Part of a small language model's weights.
Size: 14 layers, 24.3M parameters.
Architecture: rotary positions, embeddings untied during training, some layers without attention, local attention windows, hashed n-gram embeddings, a smear gate, learned residual scales.
Training: a variant of Adam for these matrices, 534M tokens, 8146 steps.
Each number is 128 + 24 x the weight over its row's rms, rounded and kept within 0 to 255. Layers, rows and columns count from 0. Numbers have three digits each. The size before them is the row's rms in percent of the matrix's.

# layer 9 attention output, 256x256, rms 0.041, rows 120-170, columns 128-255
099:152077141100128163127073170116124107121129094090135104143138161149110181142129085136128105123119112074101136165108093097125083173111076153129118159116140119158125127148121075159128157158155141124128099127144119159167114124104139125109114124081131161094099081144152181162152103129165110138099155145151101117107124160143147133059096136119144111152151158167181116140154128120128140151141
104:115125133107152106135114100154084053104111103120134182141120127103129125148134128061101070101140112148134123085133145145097124136151138134135153082133141162200127066076094127123168120117133100132112137128155136109130104156098138131126090105102157083103092119108104113141133130087110104106125101090105108125130178089113129164087107093079148119088094108125147114132120129154132130153167
107:135138132135187096121082114107159174113187161137139118113171180134139142133149130132102108083121141140139157149160082131127136115085115132150119109094128144115140155174138113159133129113097139088113111186154104121142181121133132114164132094132113148137140139103086107099078131112130136098149092126129181222117119143092115119156103130078111121171114110083089139185098090129081166156153
100:131072102139101071132148131080123107109117092158097141093087149120191139154127134110134131122061151174180114140102166085105133151102126162131112152189075143086173102132158176168162098077103117136136134136161155180159074153146104151141112114100113125168134099172161110152141105125111175128145091153166114084150109107130114129131181156119062148091095128107157086127128121082066108141144
091:169128135075108145143119124125125113129047102137191075130125098111184202138098095116095100168148173097105082126139127136156105149063123113170142172111106156156159129110117134123080112095093094135110075115105136112126065131119157092113121120088120160117143124139118101173139077128143183131126121136149122126060092082148147094137150107111108125112149118138117173141118108130123180081097
099:133128116120149135160132084135096144084159173130122118061117115150184111110163158128090101127123088138128139103114143133165059114144135111092149152148138123121106085122104092126146136132123077152164122154111121097139113145121127155117143108141141108107110156105107101146154150117120107153125117141167083160106162099187168159115097120138080091096113137193119184160071140114144175103080
120:114146154192163097145133109094178122067167131074174099112110166113113097143120157189159133136139120181136168169164119135125150071135115073130150055136102125078124149137175131149174105081086142133112095121093119135078122113138097099113120089154134135145157124123132099104113163171108102093186109144165176102061098147102106132190100172120108160152181112075064115182064124090125147139116
095:178074170142119080139108134135126104105135096156169138142146065153127070163167112078087143151120123156136183150148102125123094140121141085169123083130136148148106141156082128124093176111110136150128183152095087120115081114056098118093124134106112149114095119116117123138140106136180129101116096151109134132089110173109149153045086171098154114101151106132165138148157119128177147130081
093:163145109147125144104089109143139171095180177168118077125122169104113135133142159113142146113167134144159157124120118137133124093125123135147134156134116153111125103160128085178147132130098151119125098120145101138141157141124155122130124107109155145124106105115172073134112121103115125088135148153158139216141126115163147083112123105107075115164158102112109118125105087094172121188110
108:097145152148185105095130167114136155168146214099132109114157143152109134156145132160169157101154167136084153133083098146143102156085131112182146145082144145146124148190158155187100129149123131099113130127125128168116128074171154134088154141147134141103142130090101116120085129190109118146184179103145135133134061136125133136137125140158096135105147155062084163176128154191121137139150
093:180137133161147167117133093105094162167123157173110142121099149148106075152155131092100093162065104163144125075144109061100106128073155138091120147127113087101134124154165133093149090101133128130110194143096101168129165100181147141135130122108146113146160137148086144163153165106122132122123117120057151158196122099125124113142118121053120131129099172173162108129151117100097101120131
089:111131135146088141169117073093154127122105131112145069172121165176099087100119129139134146134105136119101116153144141156151148145140126157116165151143117100045127107104173113149183123179104135120101110118170149109161098160132169122124152127167114100136153130144112178125141133141122095067156145121162104122109121111117132170089120137140141108101128082179144117196143128128097084137096
082:122066092162173166096119139138147147117184139098100069086147134165135117144120144154186136120097122141092121173131113093150120102101080156152105223112114141138170137116154090145097120132167108126125102115139087138144111116100109153151069146178141181165097124121175150131128196123124124158101163161155112113146076146102099148179156110114117152168178129094097132143133143142112118108157
101:128138115153058140108156131148138137143120104111095083131135110133165131136097076131192122111136124165159103086143125162158152180125088146133082147114153172161141145105116167131169142184138106185156123158175147134116116077135109143130129114175149139104108136134126150083093136088144082110151123146083121085117133139135123160132199141118143127144078187105137148116201140098123118121166
102:100137085135122130094099126103168143125104189160109108136161127158123101100159184117132120126145117091145120103152142105123132122114117121144090111134189079143142131104179137120175145167102102139122108110217157142109145142194181095102169146063120066125087167178115124155109128079109099135145149132082133139145145129149098143130147091146130122106107049147117138111088142115125096131108
098:127130148162116122149070117114160119136119153094128128084165123118136092123158137153111147132090113122112156130152100125148128062169163103105099102115174086155170185155128122114072118103148104100152121157093095110146126120108081122098141122087078144121123136141098068141130142142156143083137098158120135189126130125116083162119117076123089186143205115099120113163124127121174201156147
095:109075123110080185139134154147093152114122129118155138142120126149080138098138104073107124113141108119132112127130108119127114116074092134072130173136165125146120100151139179133132109146137100129138113212171115117071130139139095147087103119150102152150142137142130143135161124113135098122117147146132134125113116146146120141108136124124115084137128081156162135141183114109142114125108
099:161143152121153085100084116129090129141129137150089158085150114061143143119107109116128149128197185203085169129107136171119102153115135155114191078138138126194186098107177174155169117156107139129156117117143118124113175133096107077126192157131161153115071125108122092120113133132166131173148106136134156122143133147115153127134113105111099103179120200068147117124101135132091113144144
089:104114089149119156173162095130080151143130130181104186112168159117153167072115109157116145089202110080130153147101098145108152145152138121160119150123142113139142104151146138123081068177129151117142114118132169105104176185176103116152179138101148106117116140111115102088105120131127138137155159136108106132156140134119124096175108113136153116114107212075088167069109119196128170126107
094:168063161135142183105135150143147108150145092189174084208111137122077170173115116076113104123132154114063148131106099167119175136114156106118128149105139168165116150151097148143117117159170141149105120137122078149128111086096150143130125108164188134146107110120173158090118090093163116145077149147132168117110145164121133081112152118096102113144138143123180101102208120136163083127083
091:088124145146088101153082141060153147114161114142130052152168161145153107143146182111101138146162137124166116150137125161115115123115154126173104087160112104108154115107170114160109182114142091145133130119191137166119133147122126086118180099083122116121149089162117112147114081105104146072170136148144178113139161084109114156135109112118134079098164121087157124180082113065131126149100
099:129145114079118187150136140154069123176129160151159132177149111164076128155161096093108092126128142103118140071163150117115113160122110065105150130112140144158115109078070112121152164156152073160133109118157142112161155129134142133174120137133156153088145135118082104128092102128155108043095158145098103077108120119148129160097105118110176117128105142178122133128129176167126160115117
104:133068123084102141152132092124131123168176151120116113165112175137142114147163155169099087101105120114204139119140120089127154108170146112151117150165153105098074122108134112100132112101098088101130112117161136130131142207134164160195087120119123118157160125139066133119138142093119165143100129115136109136140138115101102126114099090119151122116118141164117094097146116130139134118121
097:129125143065121122124154134128104144097114135151167145139096174170138128169123144113095106124159122135173155114158160104155136122070103130096119137105129116132128127126150102106125082128101141143123153126150179135104122172102104158130129138137101069110116106087110149149144190113102123128135105103117106146155120135178118128113107111161113154116177182122125122166117141139139106134133
158:181133115098115157118150064131121170134101136146115115173130087134169119138144125136141097178107137142157147102158121083168139110072138116132124171144118135105097097083147173137117138122132116171103173104094180137122130131130123138136120143150165149172181136154142158106156190067121150169115137131093108108139097130129162131121145157075135095102117125142138113119157086122107119113151
096:159131142140135106122100111126137178111122121127073153133114149083141128127125154113117080126135163167183097130147140140160124120144147197132157121155185155154073122118132148150156155105139110110124104120147161121160184131144141147141094081113121169168145114086121138063105140078097124102165110086113144131160143118134175138072121107131085119157094096103102080147135094099100105100137
105:196116111116136174153123111106059128139126197158093096084172131107109153140128151142114145165160197195133174136092098108161115133101122103095150156113091146134166096126175148176092124114126153114155178087114124149135199083120083179125136188125131160179158107139110087114108134158143133149153104096156113166118051099135116109116117120149129139138125165130137115156129125147092123134122
090:112126111115145113145170085149130193143146110126132132104087105117206129141152106172105121117093125150149143110139120112145144094121111079103118146114127106076102164145112113104132124150074117156134129143110114092120109159155135128182123106105116135094089149115106141083118155154111125130100106147075100108117102171170130174084125147090130138120110161104058160135139139131082140170118
110:111133091109127158132129105149052106136094157120101181140143099103162103114133119179118082152121147076094087092112098153106093128096136144078103082166208148150132115140113115115154108075135116174121164115107171146103153094139111145143120179102182087111132106184109141124101121124187059108134135102080098148148148165120176137101117094110101097103102132193127104069131117196130124075160
086:120124117112131103092122100203126174147171065115137076132086129091092166156104117084144118096158139136110148142108157119062145152117066132110180176146183133109166123114138157142187084122139123199114100099127139107114172112092087156129111133147147072154113142122133128145157136092117109116088173133110156129170167131114159103129063116091118110163142152126112145154088131158130137121074
099:141077162091132160123072118183091145122140126055101098098144117131147150072157140110097124140156099185135146136110176112139094121110121143125152099113154061149086098106122132118114124120152126111115147131125087084151109136128070136108138132110121114113115130159150124118182170111128100131111090177125111169166121159148128176096094111128160100150128137130162135126121130144133102132143
105:145126133135141105151121148062103097155097112098123125128137141161088111090139147077125145097117073136087119087151146094114086178131092082067165059140155116129133156135192135177127146142124124091172097170133142107168100102122150107091171156150108154098114098118121161121147134150154101102106146096145145118114111115130125105115093134133101154124125099151144121134117151166105125121120
093:162185067140153118127112091142146135104126181112123090089172112098143119116114090159112110096081129124104125166113104129128111121132114155116124167127147115150137130150177080142074117154109139106218072153129124132095187110151146131122141128088095100110149104123125106136128145121118127106173145099151148148157121072063137142155134086136114125109120120102085149127128118139069167127116
107:097150113173120171158118147138156177091160151126117178119142122141096082132130127128124149100106115149151089108120113127132138105175153173171085131114161177122114146121097112128139178116129076126141138169074096122112120095141141108136128108147130147064132079111109100123090091126110114123140151117117116099084147125103106142132144154116132151132122092128127156129137151104111130141132
102:145089118131103154145121112099123122133059113120127189198163164084135160142121106127110132117198150150139120163110121176143167153142128103121159117186169136168094127105156169129131077140112124135124117059142168107216127129137107143114140176090097133145145105105146135078132163150168115059156137107142165128127125133104106118141145103168074194143109116072139066114095110145132106109147
099:091113152096106142097110138132103151129141176087092145112121138109115110185140160101129146133171111162168142117097199122164110070175158120091143138155100121115057119082099147109185106127156083102148159161104135105169145164119113169154061166143107155174143109119115091088140155152104143122116140117107112106109138128141117118076142107111124188176143118115123080112117159146170089164155
100:079149116142073152156148104118142080108084077125110119148155091170140130124115163070096128115133095074149073118139155164114146170154101136126096163149127151112134135064163143128135161195135082159157085219132180114124087131168167140108165166137147115108114096163121175130128167082138116119144148071082097125078192147110105150136164139107127097093094079145163181106130117129149130110170
091:159128176112106120139105118105136115141072184123154082148141135118169100121155113101145095167137122097099107087143134111139078139087128153162097141153151114184138105157097128129094099101158125114123157115171104124067128145115106156082137174097127142134126163154137123154160135133163097131129115153118128139190091090112140203137142078123133128135158127126128149074185086162120131117129
086:144196124117129099171125157152155123150082175174111117115137142156090132104077122136130158139189145129112128107133129148102134120143152082128110067152129131156163185104117078100105124077107114149161145057121183131111109107094146112150156145148137144123139110114113135074134110131148122077084167136145115147123111082122119063165167155128169157157100101112100154121097118151205154121150
191:127172102176151105169147146074109125111148157118094176137180139157127141118113114152155154081107122101102170111166108116132088118136112108104098123115109082091092081091174135168125172162136150141183115100102195171073152127103121107146137171150155144141141093168115135098110125120148110099128194115137129137094106095144137128115172146126130099116109118138116116155121119173098140157159
100:085168130156102131140112051092118134164104093115058183141154157086181102073114073114143194114146108074087103132153138159091136139130148135148147118133103137169154115126134124152114149117131145133170152126150144158137106097182180079123095132104145085089103131203100142109135108171111108118140110113127136102094105136074110111153153137131129134103116148100119094094123115085019087132170
093:109153118106140141082137138118165068129126165132129109109135122080123100149123100218167142078082141091157134134105118121088143084138131120157096148098148125138101086129168142133095154112111152114138194086155142157089181113124096141111093146070155069155095103147134125125114109111125127178134105136137126179145117146097091087122124186174112150158158186160114127112129091099090149125106
092:089136138153131153129162119133086128169092135149176158093150111158115108086147091193092133113123145131083120128076138139146115118157154158131125154087107104119150132218145165118133131162135146117142143120137090131136120148127141151150212136109105117114130158157097140128146093179145117178157094170124073124167135167150138112148078166184187101096135165167157164104149161168116140113073
093:121148106184120109119145122120151137144087142130097105154115101125184104169129162166178112136116145130149098130149105151143168153117135121166052132111177107135150137091150151171101119148142129141103115116146112158087108082189134127134107090146175119172128108124122176090152098170126123122170137149104129131110121082091124177136200111127164144122117129097119132127154118099115139072122
096:065178133126125115096162133148129154096135117172135104099149097111068160157140113126190143126188127082137103141155139200163126138127128113123139149126150126144107076086141082126180114166147145167144160116112178100135121110172155123118122108198172080136129101109100165122138116115064107096103190122128183155083194137150132071083125185115153097113083112163078132112170159063130153103110
091:123131173102118168112135094119116156143127119108129154181121162120163124101151118117096163154157096126107096122163098118113151097103117146089182126133071119171122134121162148149140132150102122166113127158126115175132097115150126123153109149148125148083147132108134160119134051174154103086097139132134185143112140197161144108117124130109056078117171190090146090136141153036148165110143
104:110114173104065133091129175123129132128092136132102097127102140117119127139104180161092177114115123034128123156077104154110106104127128152195129193107132114117144114097109111174160154121104135090130095184094131113125121133095104127115149095150113110166092132136116165153141116136130120125171107137138141165154167154099121130112116151124088150101159153115155150122164147117154143147077
088:187117128084134098091141164152131058133148098135112109140148099114063148140128146087138114093137154128104128110162103115162177152119111136097171183124134170143146122108137142132201118113112118131123090117145154124127122152103192114124102161151153090136141089138111131129118146115100119138090154114110120117126136088124118081109096133076147112147128084176160053144158134154144120120154
101:120123117136091175125170143114133095144105106144113127130097151122061178154105156153136163131084131124122095144102073118157157152134128142116146101102129146112152132119132109145169128107143133115132163097101187161136127075077167156079093119117133103133193098113110167128098090154095135132127117122112101152116139042092088110168124192125160157094126166131136118173173122140168108122165
097:102109144137129144146107146148108077055073134110150114139148088082149150101115099122124121108108206102105149149161083171115119085148160085126147129105104117149083143124156164147064132155091114133125129062076161106142159094089164121115113109096101138107092136162134129121129139125152132121146120119156126102144165140123147095148161077164122107050163156118120108149155125132094133175106
100:119136149142088193100134135117141145124079120149155135169162093159091068169132136107139136110125110087137129116158147130118130147138169118117089150150087187108114157089117108080133171128122117167132141153091165166154100102149171138149109139116109108151140139206110144128091089102155188083151118107082132147107111157117099086103136161078158127159097061170155130135134094128147168153114